config.yaml
activation: "swiglu"
rope_fraction: 1.0
qk_norm: false
tie_embeddings: false
optimizer: "soap_variant"
lr_mult_o: 0.613
grad_clip: 2.0
dataset: "wikipedia_en"
Each number is 128 + 24 x the weight over its row's rms, rounded and kept within 0 to 255. Layers, rows and columns count from 0. Numbers have three digits each. The size before them is the row's rms in percent of the matrix's.

# layer 7 MLP down (transposed), 1024x384, rms 0.0777, rows 389-460, columns 192-255
097:109150095141115144141152105128123117151125152125124128089134118130122109088154145136161113119108100086102138165115159070110156110081131110146102138113116181139086136119124104128147150148111132
097:096141147129111151108109135090180116106147157118155117129113107132145097073177151120126118133134142169123156142153150143144130127157137163129123093127136124096099145129106097117136108142153113
091:133100139147151123106100168136175135138139151116124136172118122127120112143118128144135157114088172110144151074094106135146142118123108162173127123161137127165123088138154172124141161136115153
095:112159122176135141105147148113135155120128114076136103139108192106155124109155126159129138140110141138135132113096144131101135142122159116123099161120111170192109135146136114142107136124124161
099:115133135166101142112111104158143114126136153115086116127112138170141100103132189102154155107111145123136094120156182139123164125105106116128136099146124124142103137118141107122108090092132141
091:151125158117158150097155140124107122111144099130141132129120162133106176153151123161133124110113161107110111112104093078125148175175115103123132129122113219182119122094133149158122153096110117
094:168131137092117108127132123125145140104136162144122135127136104143158130129160125125141146117148131116158158124182139190118131130152131156133102125091052132134119136149109142109181125124148100
102:105106130121121144066134136144106153152131145089106148104125118118124217168144144092098146084118114162094088116106168117140131134153128151131087109176097096163157185138131107132148100111128148
102:100168128149075135123106139117146149104162118124158107152168132138104126153127200128111178138145139160139086109145164107138111125135155113123105137192132140153096106116097165116150123147116136
107:169132117118156141137120106142099100117128093168131099115104115201151092105119158162138101124085105118171117145140125103136190160148118140148090141102126129097113138119137145134128134142152116
100:163110142129113130093153176152146100092141140126127078149105086122124103131130114099098105115129125104120152119092156086149151113158131107143149101149107160180121131137116158100106093138085108
105:092130126192079142096100125108143105136144141143082100098105176115129108134161155140156102127111128127091165162154123103096145155172145129142134107147133140134103105117138130122121158141133125
104:142155086138196119146119127087125139170125088106150145094117114142111109128121127132117098198145114141128144110157105089180110133102131126135108149113123118136130101110110144168118096112132160
104:134133134156111135122126169142161113111163117094128121148118106121149092151154115133078107129132129088120139085126149151093092114123135128146130134127101152113108119096114171118149161140106077
099:140132140140141118134152103125144154150113122123120131076116105149134120151099111132113123133126137128146155121161097141108094110155131094124130095084126074159124135116103143059136131108147146
093:117126165117120139104115144174125111104123112101191128118110147101156117125131097130109135113132179150135102153136131117129104144146116152110091129130153120134076101126114165147116143141177153
105:122106174108136071150100138158117137077088136145140160126118135077089143088134165138136137134147142120102142131128172119145124124139144139129124181107170138109142137134116110127138111100159109
105:106109134113081153119171122192117153109140125145186122145107168105141155119106159134099101122149134079120066135156123108173089136097128103121121108171132136152152128122119155141115126134121121
112:136126135120134151163110082124105127116110128073094146150135097090178140111126132144126124112178109158110117128163169145098081087151125076085186115126141134108155166133141101106120128147119143
103:133106076184132110139120147141097125143110146135152144105161085123127096106135127119135119104130177130154147142090158086134116113156153133128127122104106162104179125139143141158126183122106138
094:139130139169126124159096112092084167116084135109138148094086138129135168129127124109140143163125088127127113138126152112059146128116120118113167097115137167120145124147105113124149081103122119
104:144102123097135149169128092110134169166167130110122109069113133157101131106124135150134172112136103130117140123101134147111103139195159185138145078104106161159103128135124129122114119111111114
110:119138091110127086109140095080141132142118081113123098093124131110133131120144142161120086191139129105118110162132138173141086153163100110119158131117105155095120075127110203127203109150132093
096:099158139071136153125139127177124120093121148132105156077097144148139124126154128125089121127133159097090170101123122129109123090106093133136100127121110156176130098151123092105145139091130124
095:098131177105144166086145130124104163133118139127143143120103103127121101085141147134125134101137122109145138137146178169119131098123129134153164131184149143091132167090144139116146127159123103
105:066083128135103171168199104112108091138123143124105159118106117129122123124148113115129152129110170173119083124080143077084135106129122122147132130142128106113137121144127113133144152125084144
100:095137105144151137168168145153141133091139119153107144143131113132106144128141105117091175147143137129128144151122144137142130112146099105114193151117181143158109173070125099098132099115142127
103:102138149124117112122152140119094114163164137116082151140124098127137126111142123080144116168164150154102112140130145137112119115126164175080157101130127128094110098149165135117141154131148170
101:157162110142111137163136182144176123109147087142158138145129102126117116169165134117174133097099180164061130173099174097136182154130123118113126137150114145116106139101119111174154096161113121
098:108113143089125136156169142128146146157182129103184116078122100148145108086136124123093134113145115123148136131130106131102104125124125108107131103107159158097133182147079091153115165137160161
101:115110092174152138103157100146114159112149143136099148135133123121138157148077130127128142119150119113063146134099092151125155103137147098103135123128095100086098061097118112161092117136117090
098:131133140160134130127100114156134156128131163092121150139104120177117117113133098132156142140148132138161122101141111128120176090131139169137093077117123106134158125135147137115133149150115200
096:056156119147145117113154178137134110143111094105127139123105108153134094092187101146114128155135149139120072141129095138128101159125156143106131103115120142115132104147155144164138136094116138
100:097100146072121108131101134147101150148074105132102151109132156144112087117126140145103117069107136189122163125137099104130153060155169124087124082100134104128132108134164156088087139113109133
089:169113117108093132127080123132133103134128157098144126118114139128144176150095123166152076151134132097130110119104078136136128085159119147145136190141105127135106151119130085150096143129095165
097:118119126109154113107102089139093168086113093136134151120131099116118134127135114123098135110101168127133145088133140140123130128129112158133132114111130148107146129100112134104118131141133164
107:121065147062110152160089151130142117142083151133150124124131120138168160129124118144134116156094148104099085120159172113114109134158110116106090155109128142115131106142125107151162113104149106
102:084124106123114158155132096134104111099127114119118145123112111125159176146097139165110151101141117169153121148090091146107098111124146094130114156147149129174132124131103104130133129107102159
097:141148112081124101146160129113150129169111133123164168108128126133117091124147134112111118158131125126092140161122150126140147097122082143074163094154154057082130157123127152136117091143193109
101:175085105138110136134136123163159129108169121149179112109148140160121146121146197080144125099104097155137134137099059111125109160093131106126163124095139126122114111124090118082111081161158155
110:177144101165152161172140113162125121110162106152120175122095140108101151106127101140096109153127100133140085137163118154141142125165097114140154095131148148094133093111124135088150160104129138
093:154181122137125098098119122117119138142109098121124153085136121178164130104136105137118151117110150096123151065114100131132147123099130137109139147119112134167113143099135125139105151143141097
100:147115138098141089136101164099112153129126128100133123166120169107109143123153124127186120120127099129138105098143154128135090123158104155124125138133107110072095140148127122095133119085100132
094:106106128175116126191148152146133115114133118165139135142110129116123102162115119133107097133181138148128128142128116142154117118112109089097111149168137096137121144097145171135105118105126143
099:133136114154122137127152131158126158140119067102144115113113132137128112126143152131119128114139120129103129095128137133076069135131094144097141142149133100110124133125146123160089099092097116
095:185124141124158117137092134159119138147133123120102101126103092103101130148165125167136090149099123115119102126123170099147114067163153110168152165148148108120109178135143145095092163106131118
101:147089122154136141146122135135092129137077111143152132128094150149152133090127143102154080136098193134126085098133157149148113118114136117106096156156196214107113160174144150080105129132128127
096:105119104124145104105150125143142143139104136106120138127102150118085156148120133132134104084121115192121161133120134145166119124115100098116172119102140136111135104123141158123133140117114188
104:161126110125100142144139129123161161169139141143108145133104115181132147127125145159117158122138121148098077134178129123138169108155142119155155116115119168145122144117103122135142136153124106
095:095168108109123159130139116164117152131089125165119109164135142163126138142093131147145121144121153104109084146095144147172133164105101110120096121114165092109144133119107114172139157176118138
094:123109120105125153181119115134109127153134132183119089161128120137101119103162147128117106101149166129104128166113131118132133122139158087133084128160114111110104117130088133128134111118122140
099:111111113112143168121089161127125135114112122138160139204148147040119150141124104132153096141157108151113114143136101087101125085132117140140085138127164117135118130160136085134132112151180167
104:150163103117126070110117144108104101094136121137130115143090135134115120152102103131085103146101137107153136163168114164138109089100158112138097116110124119119114139101133178127125092189143104
096:153070093105127153131135164143174127142109146138118114129134192117140125113104147109086123137119132127103156089087124127130116109140154157089148140112124142133095133093123111119159136118155115
102:131117156140185145130151133084137119101155141126132114159170094148108128134141121103099111138153140122130140137163105158092142150129171159128151147132129139128115123141159138128139123114138127
104:143147149122126131146099122118126129150104137127159133121130118131115157156131150145148133124091136153140114132134114086072132111101128121119067134143156112148116120137116141180119120147162139
096:079118150151134154112083126133149121123148138155144167149166133138100162166126106120108146083157126120121125106143179177113154146146108116115125150187119089125139117096112099121125126181125146
103:128143138174161136111114109150144120105162072076121129109120108121126110133088158144144136114095102100148173101124127074128144173110119119142153157164147143156111116146156140137144149156130139
104:070102107143140105113115171159130139100123128135107116151085120143138166162146128132107116130108125163098152111155137127113099147154112113098161081149106095137149132170116081152127204100127098
097:123124134181133136102160129092142136163148144140105139179098143147114147109159138106125130152136148142136127090133133115156141130122167125135165140183128089177131102115141161133139119166154111
108:129152110121084147110164111111051144088149112148138141167134166100125095110145135158160109174124162129140090123126159124151142132152136123125117126131144153107119147117143093114110148173107133
102:154167122113139164145137188126100156128147115146127135153098133152134099138099126154163126103115143134128106113135156153117147139128110101135076158135092116087090095120095067140125152107104150
093:132123143112159147089102096104127141140116148136106118084136150128107135140083092094176133143146100153102132166125126127136158124140131130130109100134116137132123101122119068141099113124115117
091:113115120120067159117087094121113165116083145125124107191137133166187146117090150160141170112166125153116139108136067165086144107144126146132079125145154143128159119117150126100125128172153154
101:097124175150141120134134127138091152112082147123119146143119152168114112125116143131166084159136117145100123156153130136116118127114139144166142138163106108117176109111110107149105159120147136
093:145112082095123119132139140169141184115134105110123119099150119079120171110147124127089122120121125155148117092102142165174152100125098161123092049081141160154167120132157091102139146136116158
099:124126163112128133114127126157104137095082107149102143130127132136146093094153126102146126099097160102157155132101113154097152143140097131187180114098133138150093194122111152115091100103117081
103:140139154146122106120135092091136158121108130135106122137138136136097168125137122108143053161110139110149160166121117162124163160141113106152099125104132123105080129131133098124077094090167132
103:090100139145132088133124137100107162120134127124137131161099139149118167175153098150088146129134120156121109098141181150140127140094089111120099111104134109133121113115138142095152109117088108
106:126079131143173088107106107142146170138143113107121136088159130127102127115101133127161135075128098134140156122120130098120136122120088142108129162121142151134118152117116113087117129127106150
095:141121127124143094142132138095139118102144153129129117102130168147122145123113111122172121142135124148176127121161170150151113121128158121121139140123119166141107104133097153081159121134160135
102:117136049155124095151102087147139114146146121137143129122137126137155142096101125115096129163116093122137146136134111141133146133111103177171122159128142108171136123148128106113153123121140146
# layer 7 MLP gate, 1024x384, rms 0.0794, rows 390-460, columns 192-255
100:151128126140132140148056168154133091115134138114150165124194136113133114133105132107108089158115109142163128149156133135149178157113128081102128159146140091148126164145087115137127120106144141
096:097147144115132130175146113104095115120102112098102096142139129098166176107155129106109149131135115126113143163132110084098151123192103110146113153125096158113105113145120150110109139117134141
097:127115118104114179167105098113084143134178120157123131104128113189152136156108129134124136109093126138148094162125104100123120136142100160095155145138089113143112143139141103111149132163131150
097:124137092094107121120112145135103149101098100164119139121121098127149114117143151131084140138118148122102082153147122159152102101131126130120131101163106105130140078119104120112139141137169112
090:148146142144117130098157163138139105172117126164131114123143128161105122118090172126096173098092119109097111133075128090106143158150161147114146142135150186154128121121109132142114150138118088
091:115159149160144123101148126114101105124144119163108115166206118095094146136135109105110049111149117209117153126078119128154112150134111148120065080134172115159119160143119111140147140146115176
114:094183102107116104147106100111106117161125113109141121139082120113100108134156126094158097123117099093154117163118150134146155124130126131124161148052116139110113091087162124132114141160130136
097:123187131119101076132156119108099152124134118163155107127130139113118147120145151139129137112084103121111155116170145168130138171153118133125075087209117110122131117107155104159098118126118098
106:152139129112110184087065093110132127096083121136104128127143122156107114120121128144128115149145150135144074123114137131148129146129126121129152129089142128183138147143102128166122108137132134
101:126153153123116146120092112148132111109145135122139126084099126124143152111149124109095090117133107073098126090124113149144136073156124127180121130103142116121122082087097119167144138141105106
106:156119124146145130137128120139148141102135135119173120105126116132091154204115100166081121110130162121110121130158147129140131128104107104125127123136096117082115146105134096119136158131143139
102:123131076143121139132091124136169116104131102134110102159154130141149126109123137108119135169111107110121067118172099098126118138134127151145134175132135108106105114128116158121106123146115100
101:101131132113155148148076145083108086162129123123145142130103106145154110128132165161116095104154189101105169118141166106130121098088133173114106142143122167090121136123137136184157145128103077
095:117180123104114120120119130131106141099181111114114131156137134104106128097145113143084117112089132110115041142158125154115137150127117107123087132145135087147130132094161108131132094109133132
097:109104166142119156119084128147140114116117158111132124127107088141176138139147156129142137160108106130121133123129128141157159119110143117123178119075194107124071141101138139088164148122146132
097:116137162120117112141103137127123150141188117128144111147125147109103088106087087125116162103107087156141115101124127123148106131167112174108125160114132111135123110140183107126137106093084108
098:105138187109094131092153111144151164117151117136156147115126124062110170169132149148148101129135118120146123095182120117138118155151111137109126087174107133136151135171116134140120099084135147
110:118138120104149109104146149123155144140127128123167125160141123165104075173187140129149138107137139119121103141118105158135110125115111124108147127144151123165178155141117079102079126125093112
099:156136117104091136149101152112105148156155159115148145093090129177127100108127103160157113177129134119156131075161167110131082107094100116074154160171100149151127081145123114097131096115106113
094:150162139109170136080100148094096092129115127122105118110136145120106102094115171145136161128136129132141143090152127127100119112148171158098093106151113050107174162102147170118134137155109179
096:129136176130148094140113129153095122120084144104124169100146122094117097148112169149103129110102125087124115146154090195111138095127083143108079136120135169120110053117164155120111147125077124
098:118098161120125083144096146130116147124100101106110160139092119131153118131135127171148121099164139149113098158088075097136092101106132111124134172147085122124134144113146139122103097133102158
099:108203154108161126129134153118096152142159131147145086157123098145147134143114154154141139128112143151159114152113148137129145107117113189125131144093145112132127147154143112104175118147136104
097:150094148167147176112129094090134113148167162126115110126119127156140148130137102128166094155163133070138106123151139141122127094150097133129115159151114166135138124124184157149114128116113098
106:149148083135145137149145146131146144102109115139131115136111128120124071118131169127128122096140076078128127140117116137128074151120059085155105121120158160130180110092118170114123168104137175
108:108112152093133132135137142161154124114131097121121139148132150161100128103098194135133105147111091151149111157125135159128159141146101130108102105106162142134112135116155142142142136131126111
105:095127095126093122116108152128122118146109084125135153131118158082147118089120181086137132131142117075110086145148139117147127183135114136131123189099131124075092137153114167099080119145115099
097:087176115129113119096175117093127136091125076129119111114124105124144173098155100123124130148125098070133148111131116106096090135134140125146145154117093139116112162111138152115139132150114081
102:117123114161148115179125132134148173123110095158144080143130097106164191096173128120073146126141123144124158159156106189110134142119095125091126137055135123103153089133098130113052131148128096
100:150124172116116138106136116122126133138131129128103127123125097115130105129139171117110125095116102140125131128171174100107120097133118129092142162090157094102122145128136118129132123117156128
095:106103148131122128107092112147149149130096157112116147108119101191095126129145127119112078134153094131119110128080076174125102125168129112145106120148127143115162107146125137135118200140070152
096:141148137109141106124131135124095153099110132074111117153100146110107141084166151107103120139121128105121129134150115149098112169115099153144118141165183117127135158114132074107160065134090116
112:135141145112132133109120135122108117111067127128152111116177146147148117127172140094128147137058140159119135111126156102135109094134166137105159139118125142112135134130102171153111124106143109
101:133130130119114086102116166156106130114131151084086135118102148109072124134130111137120134144156114106125125121114108146078122158080096147128141148094126162107136130118127171109104113139133086
129:106141131104133117141129160139109083114162144097103146126117134131152116162139123150116127126131103108119139124139111078115113093117112116126138093100108206102116113159155128156103124135103106
108:139106138142155114091118179104123132171090123138152109080138125116127139145188136137137124148136107154128142124121116173126137161163129138084120125135105151114129097112115088120112121135150119
100:130167140154122107088146127104118148122107119135118160117131158172121155102060161119110123153118127201145121152141127143137123146041113145136106080118132121121135131113100117157128124196127142
096:109137142133124141105103151120140142137133127153131133110148119142112110141112127118187119163127116091112086123137161165135114090133095163084139136134093122169163116111145119158164124093143115
100:122137092144116157133106088123122090137133117149163138134118095063104138108134107152157140101148135108126119125122149145124117110147109130153115117121141138093128156099088086173096147127138150
108:096120160105119119104135100086121083131125113174093175087136112116127125100139173114140174117158124117154109098144128109138081121151151148136116137188112146122159152158137126129176134152140134
094:101107111104126122090166123119137134096131103149133113137126122196142121113131099142143118120124113119095157109101126097130160135107155146153097134148140163156123114108081137140129154138141102
103:112105150158122151118091148177129153126114157091102148098172106141140135121107115163137134134157167104132141152139112140134124098119142145128163131104173113139139102120112133118117109144139105
096:131115107143135079125139090111103097120148128175128091108156127126146117079122126109119146108149109095124152113172108070147108121114103136117105134147146155142135088145142166123115101111114144
099:139115113119125133127126096160138131113139131145125162123158138108163106158173131093134146134130151144062172125136128142113139142124104169149127126136109124126100117125161126190109150137133131
093:097181152149160156134140111150165149134085132094092105153123159155131097147159117098146155130147147152109140121128176111148123121131222152165162147121104171139122157108122136118137093107143106
101:127123106092124145137133133120120108154149158161152149112129149107155112108128121119131117089082121086085127156151138124128114123121156097108112151128109119151145118103133123143139135140117103
095:129140152123131133100113128114113133172133105087161166132174154125172129103102141122155122108112097103127124109152110099085102092126137126104139183126130106103124109158198128117130125139132167
108:110113173121113166111130148176163144115082106181146159148176097129087148097141114107140122140138163128116135114139151112171135154125092116100149144104139155122124104119154145095135134144141141
091:141126107167124084136116144130125108136106119162114114111176165170124133092133094142152161127160092157155126134141120141146092116149129122119123088149100142117128084178154140149115133140153091
093:162090113107134129161126103137136119176111117089110151163111149138143112175122128137117123126157075122212142134120130131150144098151098157138137138120098125134094135134107108121073146138131121
093:148137154101119131135167126142144176086125132118160101082097127112153161086131139126115123107121103136152134180137113067119093132169126083144109133124114119140122133114144140195174136167143132
102:176128124173122084166134123129102090128110114176079138123095134101133146126132094105118107090155154130143161129085079140148074119123139138142122166121120144111081138097134112145145142129161115
102:111169099112095135081112096119130107097150154142157108131100072152092127141121171163128096115097123112124175125182150137089125171110123122133109134107141075131156145146140128142078087124144078
100:167147154154124133127153098136142118109111059131141161090090158174136173109151155107160084150118104105139108144194126136136180110126126135123167113083105151121164134132139115132117155153117138
105:168171158109138103110112111131081115171126133115098065165115124118156113120117137106151069102117107119119123147126138151099128124130120142099133144148146121134170116134112087117168069105145146
103:091124118126100132119132093150112159106099103141112139156143143138124169126146099130168151119165139094063095113176103115130123138087119177165127152105120165124108150135112100133139105140154082
100:132140109149138119144123101105089072110104121118109124124146150147130103108123153159112125131109166121163145095129153141183134119121147137091113155117153125111130156115084119131134097094107126
096:140143126125113161167096153143112132126128153123160142130158128096115132109109126171145154116100136112153126130127096136125144118104110166140149130137127148137130128127120127116102093145172131
098:163117120177110100116098127134097118107131167134138148092144094119171118113084125130159111128146094127121110162172135157128112124106083127131128120118117145140134105180122197186122120115130149
103:113165095149143145098120096148105156144133136125112116089145126169118184128128087067157122149142121148155107108132111098123153136117147167166138147164112099123124133091132164120124144141136124
106:139119154170150122089113087122157148174129115100119130105150141079144137096144131140108107142121143151144126078117140132097125142107099122102093112103132115124137102108166142140101123091093140
097:142092127107138163113119132148124123163131127144150106108136128114161172105136111158088099111161093148133127127114094119152091098146185122134095195117106137107149139133136094139130114089110094
090:134127102139150100091145121120087113128113100165109126124125083151116138095176113117081136140121063151100141123138145104129162109140147095098155143106080096131138118129097156121145147137093110
100:135139112150127111150140139120128104128132124149181113121133146138119142148116111129125097109155111110111114097156103128093098148176109116133114100112119105169143109142118101126143105111139144
092:123096133124112151152143151097085145115149138125116117139101090174121142125083133137136090127125158116118144118130143193146123127167093147133154118098126125122139112116110125114135121107154115
105:121126108090159083125100153118120130128133130125122156139116120078131148106140126107140118096118110171117089117119107153156155143117098156076148151138081110162144100105086093090114130099161115
100:081142111121079161147102150085138193154166188110137162139106142176134183090129108104141106139146105135134109117105114123118109152134141143119131128121135094090144108132130112106144154148172146
105:139117088154161156157096116098128126132112152131113126166092141135143167114113151135110092150116085143090138143085107092111114151088141137135123128157087131103130115154123163129117141141116124
102:140145098154102146145144137121117114118139144144118121153083121112118125080148168083087118092153118105112123107122072123126083114133164118105166179108162124117140153133146112140172138155158095
097:125113103119126116137136133154143132126152132124096134116094129169136141123192119118156107111133135155122147108133109144113124135151085135131124072174114128147195164118089140124143104115112173
096:107139126139173120123105111125130143109115086104167097102127094088173137107165123128121130159108168136126141136148075095149146113112114120088113071103142152151117094145129153134081167145113154
# layer 7 MLP up, 1024x384, rms 0.0824, rows 390-460, columns 192-255
105:145159148112115174108092142126170124088078138113119140132132132126143104168111115121098140174112128103157127098139195139167121129080150133132175104134133113135147141172129076084118094080120174
091:148129134124144135094132165161105121099086150112118132148130109117135107133121124093121123134065082113149123116128146096128150164105139068111114115122172117130141093115156106153123085137122097
096:155122132124147133103135143171131081111146099123117172105130131105110076122174110115153113138117104113139120108149130144144158107110131114123097090090125155157155154103117149151116123112165094
098:142117098120142117150177131161126113152124141114110121124119163123122169139136122110201112132110153171154106126090131161106113100111107193176118070107134151150143153161152079122122160142120110
092:109150124121139092151079131126173164127142111130126118152133076104162124147135098081182107132140079152142094121151122129137129102095149095138144118095137049111120155117102140103129117143129139
091:124115132103137133100117161172086148127138139133131139160085128113064137153091079109153099162139115150150131153117113143105137145158131152102101120132120136130098096122145139147130105106176125
112:137108140107137180130151089097132152152100110141130117127160161095143060173145101126127092129080062140143124155094155122129132089122106142139081113095109097124119146100166104147142167124133130
095:109159077108114117133126120115165120134107160084119156171122114155160115126181170176136178146120149140110125137135123103153101127116133153141135169126113094140119129084120127127152116087120134
112:125139129100105178138130134158139135125130113148112128128133103151155161112156156152112158127119128145109114116143120091127116153144126165098092141148128119135094104167106157128190151137130141
102:124147135092106124131106108141120171143158160122143135104133132140116138139167118134117157098111173120093091146122143082144105124128137117155134102107141112139147120105102138124147109141075143
109:117126132123122168147116140116121096091094106131112125102154160134135140169174152131118112165130129163191163095118107073109097110136125144106126106074147119120090174146102118098090128121111180
096:132107142130173130117103123163143140131141148100131129127130077170131119116120053150107115154105107106112115157143103081115117077148127143134179145111091148150134137092079127085141121116111149
105:119126135155109140107143171153129158116125203135088135135103122090154135131124128134131156138102098127150126134140138143172145157140145113161149132143095149124115146099089149125115108152114122
101:132137084183151120135097148139136145128098194076139134151130142122120133121090144121145140117109078106127115079153101140132172154144127111133123152147124142128101119105214133148113143139130111
093:138118092124100147147154137138107108103140161134137140108156152067099125110137137084138156113112200160114127121111118169100133134148121120130139152167109113168125129105103148092116137107127120
097:138128152113110114173142150140106130098120080122122100112115172093150115138094129157091102145148130146125136132115129114119116144155126188155149146119116134087119133107134132175130117082123121
097:127110148104135186078160094102161133126179125114132145093119106070121163150167128128094138120139146103126149120110155169165155133107147096127094131095114117151152138122116136089100113116098114
111:118094066104175128149122103119119110148106144089050131113077132113145131147105169179144136146155153167121137116154113103157099100128131088097115128099128121101129142131103135137110120173139122
100:164143129153117158113140145145105127090118140124148114171124115140137142156128121171120118135148112109089123183101115125150120083136160144146123139104087151136131085117110101155134163155108142
093:115128168080129134139105142113106141125115162150104106090118133148143109095122153129172126094147112149084147114113181128101139120124134148130120122144117125114119131136126130124160174119144122
102:130141130135093159133129120113123128082167080171142089175150143160113140130131131119126142111102135146146149122125169110158134137116154117123142149130110140117142149155096156089138165141139142
106:167157121095104147147114094118136121138146119098095130118141148119123155124153144135093095141137127127136146128156175144132111181116115140139134144130107181086130117147090113125137095149138148
094:137110137114122128146124151115125114146148128093143116135159125103101145149156116142128152149088143118110140119155136149127093138167165172077105117144126091113131077064099161132098095134130096
099:140128160161155137118154141148113140084158123107180129123088118110116180145105087122129145161133142091147124113120112153148122159119121154141146161121149127147145137127157126117103156117105106
108:126075111145125100101143130104120103147181159074078121101130097102111136113155120177113132098116131113078124118141149136112147121132152146131118140169123097102141113160136123113141112168080108
103:087090151123161098084126147132104121137153073113120121152107107128169154108117135097134155141117109110118095119145141121144118112130145142146156151103150149090149114157154113155120141082177156
106:149125134147124158120138164114142129181141138103092127142142068147148120128090132106090132140131186157149131107186165132120075148121109102145118119138121126157136137133130104157103170128122158
095:109158132124164121157118125106134135187118152125135112126165088089129131146151132094158120115102139131126150109106152084083153137166162159125100117129128129187151131130082137098177083142133094
098:106107102199181141135121139137110141107154135132138145143114126136107125104149090155081105143135138132151153059111098141093145126101161118147103114074120140128153126129119118136118127149086127
102:114142138105146113133134129154118153132121141164101136128134104147103102080111158123111102093081124156166143168141114116103122134106154164139108134105172105150133115149113117087127113170121152
099:146091102169151092145119131092131111150123106070132136112109170139114120173086146098120141102105097163128163114168100130133117130118115183113108146114109122111124146095130135107111134093132169
096:127110139147066136100160132118134143125128094151106151113136148140139101092197080136110140131137113153070114119086128119102139151130165098129148126154119174110101156138100147133157094126126109
109:150118155130112110144151151114100148115091127124139121123116100163158117118153145140141126141085112095151109154149142148099112100128135134133174144074133100146101065153139135127123138128135120
100:103160125120101100104102179107145104119151124138140098103084102113137103161122118111046145116119129124124123158131116183108149145126089149110148133094163146106091111124152131135124132142147083
120:084161154145108128138127090088140144119099085119140133158139113067131107128150121095151165174140140100159133107160133204144214141129131122095126135130118125179105162102111120110139101137142134
109:117142140100132159160125090137138128090166175161108148161098107145112125081060161106136089100129125140099144156114177097112113127139102116163128150106148132129105129124123120124122146149132105
102:129136159129145102104166120147151135100121147113122113149110108124183152156110111135151152122132120060123096141108072100122153136099127143140132120160094101069113121129127104182144079167116130
097:137196114108138099143130122119102079107116099102139086100100105125127153133158132134099100116142131166112111123108108147148144102163123141138149104136142153150133137140134165119125109193132087
100:126144173118157142130129133143095110141099127127125099140130104183116107139097102076159175099118159147166136107138161124165107157119164140127129146089126095128132137135092123115107127140156130
106:179127137117120137160131176116100140137127137153134183143096146102114122149145082137158105134113124106130124168119094130113127125119143136149121157130152167069154114139157119094057140137116139
096:108140127139191181142133137157091122084169123102107141097160124105111134158127159141118046150119112120106062087128131110094109157093146098122147142095127118121144098115112098138151120083152125
098:146098152112146139080125154110142155101129088107112128152104143071117116130131085113122108134129111117165078142111103094118115135158114124125100101187134109130180149135147123106120151092078121
094:148110103140124085143168131141128133145156114132140152114167125128129143147123120145122118108138083137139149123096136151099103151132130161066085142133170136090161162127111168162134115171112096
100:106138136141154146148174128137133117066147120101113159181159091118162152146119136114194172151137134129141138122159140094112136157124083089102098114115131134129148114130120110167139108113142107
092:113122121156152115098087134144135142140119108144104116094128123143129133108142100130133149143147123166103133078150133120161137130100134187101147106120098077105144137116139099115112089104156134
100:135114168152126118145132127129114094143138144127127128087114145137113080129127090145100134145116161133144060120131142141114126099111147136135116120120140123115154166148135111137110128146150118
096:124075150126126105160154114156132135106152123189109123115149095084091149132114114092132089177120139147151134092143095099125140093093139132104117154142171071111132168115124108133130135126123133
103:108122134179137157115108138120162146137183143154151137148127108140132169106129132115131188113149103126115123156164096161102154080138129189119148123142133147092137094142154115156158081136104114
100:116108133144109135162138079139069083105138094111114134129115111083137138141134133142150131130130112131100119153104131140132151108095120114134080110115147139119126158158104130159154107107097166
092:129100124179132134117134116174121135174160129134137111151156141159053157122100129142145113128135187175122134178149161133168142145085131120113119112126119097093075129142128121144116131116105133
094:128144164115136122154125141137117113125158087132122087092128130120066097106140143101121095087148123108143190123162147104115127112089124110135100125112139131105062131109132118126113101134100132
098:170100150132170084140140123152102105134107100101120125121141107110105157082129128139136036133125138121123114162074107124159140128129162170127129159138136125128114109188114129110106113177121097
101:074146112154138145159118149122124125166126162139108117133147146107117116134123138116139156153170139093164105100087141144128083140128131142129153159095154112117100152120128145116142122106129130
102:139106106111119132158131145140135129160143134148078148158128139135128136151074136112139096120146133171113163086169136111144141169161136125144148117123137133149161115131117138144132125133144155
098:117146127134124152124078146105147101126137142120096139164109145135129131144137160172163147160135155119125124120118098121077144122137147107141125135109129145123087142110139125165105178117132123
096:169108130144161165119098098086164119162188128118180146106149181147128114114130109088107123114087111131123143136123142109106167135106109141110134131091135142149107111087112150094088140174169171
101:137129141111172131132089149118119090079105068096149136115110127110105173100106118195162099108103111119115151081077126132182150133143111146095095165138111135126161117115132149104109116108137145
101:098134126143112128111126119126157117082149131096095105141108141131139138148098108139129126129110120122121148087075138124159113127126095132124171098153139116131175132126132138160116135124155136
091:140108089147123091109147162141135139142098105116110148140123115130144140155133153138135121141136127156103122126096117150151159130168126100107170101104122146126150128143117163081135141072160117
100:128103094189117165164103155096140115156106154108141127109125128121131095049121159087147117131117183125133136129166137163129137145118151113125124156139112119117111186144108118078100113136158099
100:122161122099144160110140136122111149117102114124131129169091158160149136103077171149127097133084114130167150145121119093123140145115129096120119123097107167120096120118096159163107082127133165
093:140142123113109123111132151159134110138161172161123095087108067156163164120100113113152134121112156148145129134136112136130159149108166094137118117134115105093104125161142107161155097124111118
091:119087144136099142126140140154137108114117141099103100139099179114141089168075139106125149097143131120156153113154078109149119089101156123095132097080120119117112143157127135100116103156095131
100:158088093093124111112146136116100113129106125135156157149119164170110128105093140109145110159151118169120129117130142134157155134163132139097141133092148176148123102135128079116137156116150086
091:147123132170120146152135118109155157167128143117151129121107114164116124110128137128130093134115116114113091177129115135064126139101157100154105135131112118106122143074167117169150136121111141
109:115153103115115111135128114103112131145092119143099132125133178137122143133147149105124126172134127128130155124106121164146141112132102155103138105155113096129132126135164115100119158100120095
100:094117145153117084113139130116124090089148132113139098142109109097149184126133117093068123112118133086119129145096134148092145146098178122138139148124109144115084145135100120117139157151169117
102:133104169153145146140190132154159128140108174112078175157145098163102142136138118147128111125166155120150150108094143131156128131147094092114135108126138115126104175159156167171206141107113121
104:152137134138098142126133120162130177101111130107156132088118109132132131134108152128172110146072157115093117148131121113193111127148111114113081133147078130140163151104165117139092130104131136
099:109140127090105127106161163145148116156155144141156142143109160130117115093171135125161163091146157122119143160139156144160146122132119147130107126117143168136155146142097140146110160092129106
099:145156151146140171136112115158111135089146104121123114126147129090138136183088138108168118161133144168096147140176157110148120133135155114153104129125099121109179116129120124139108098180139060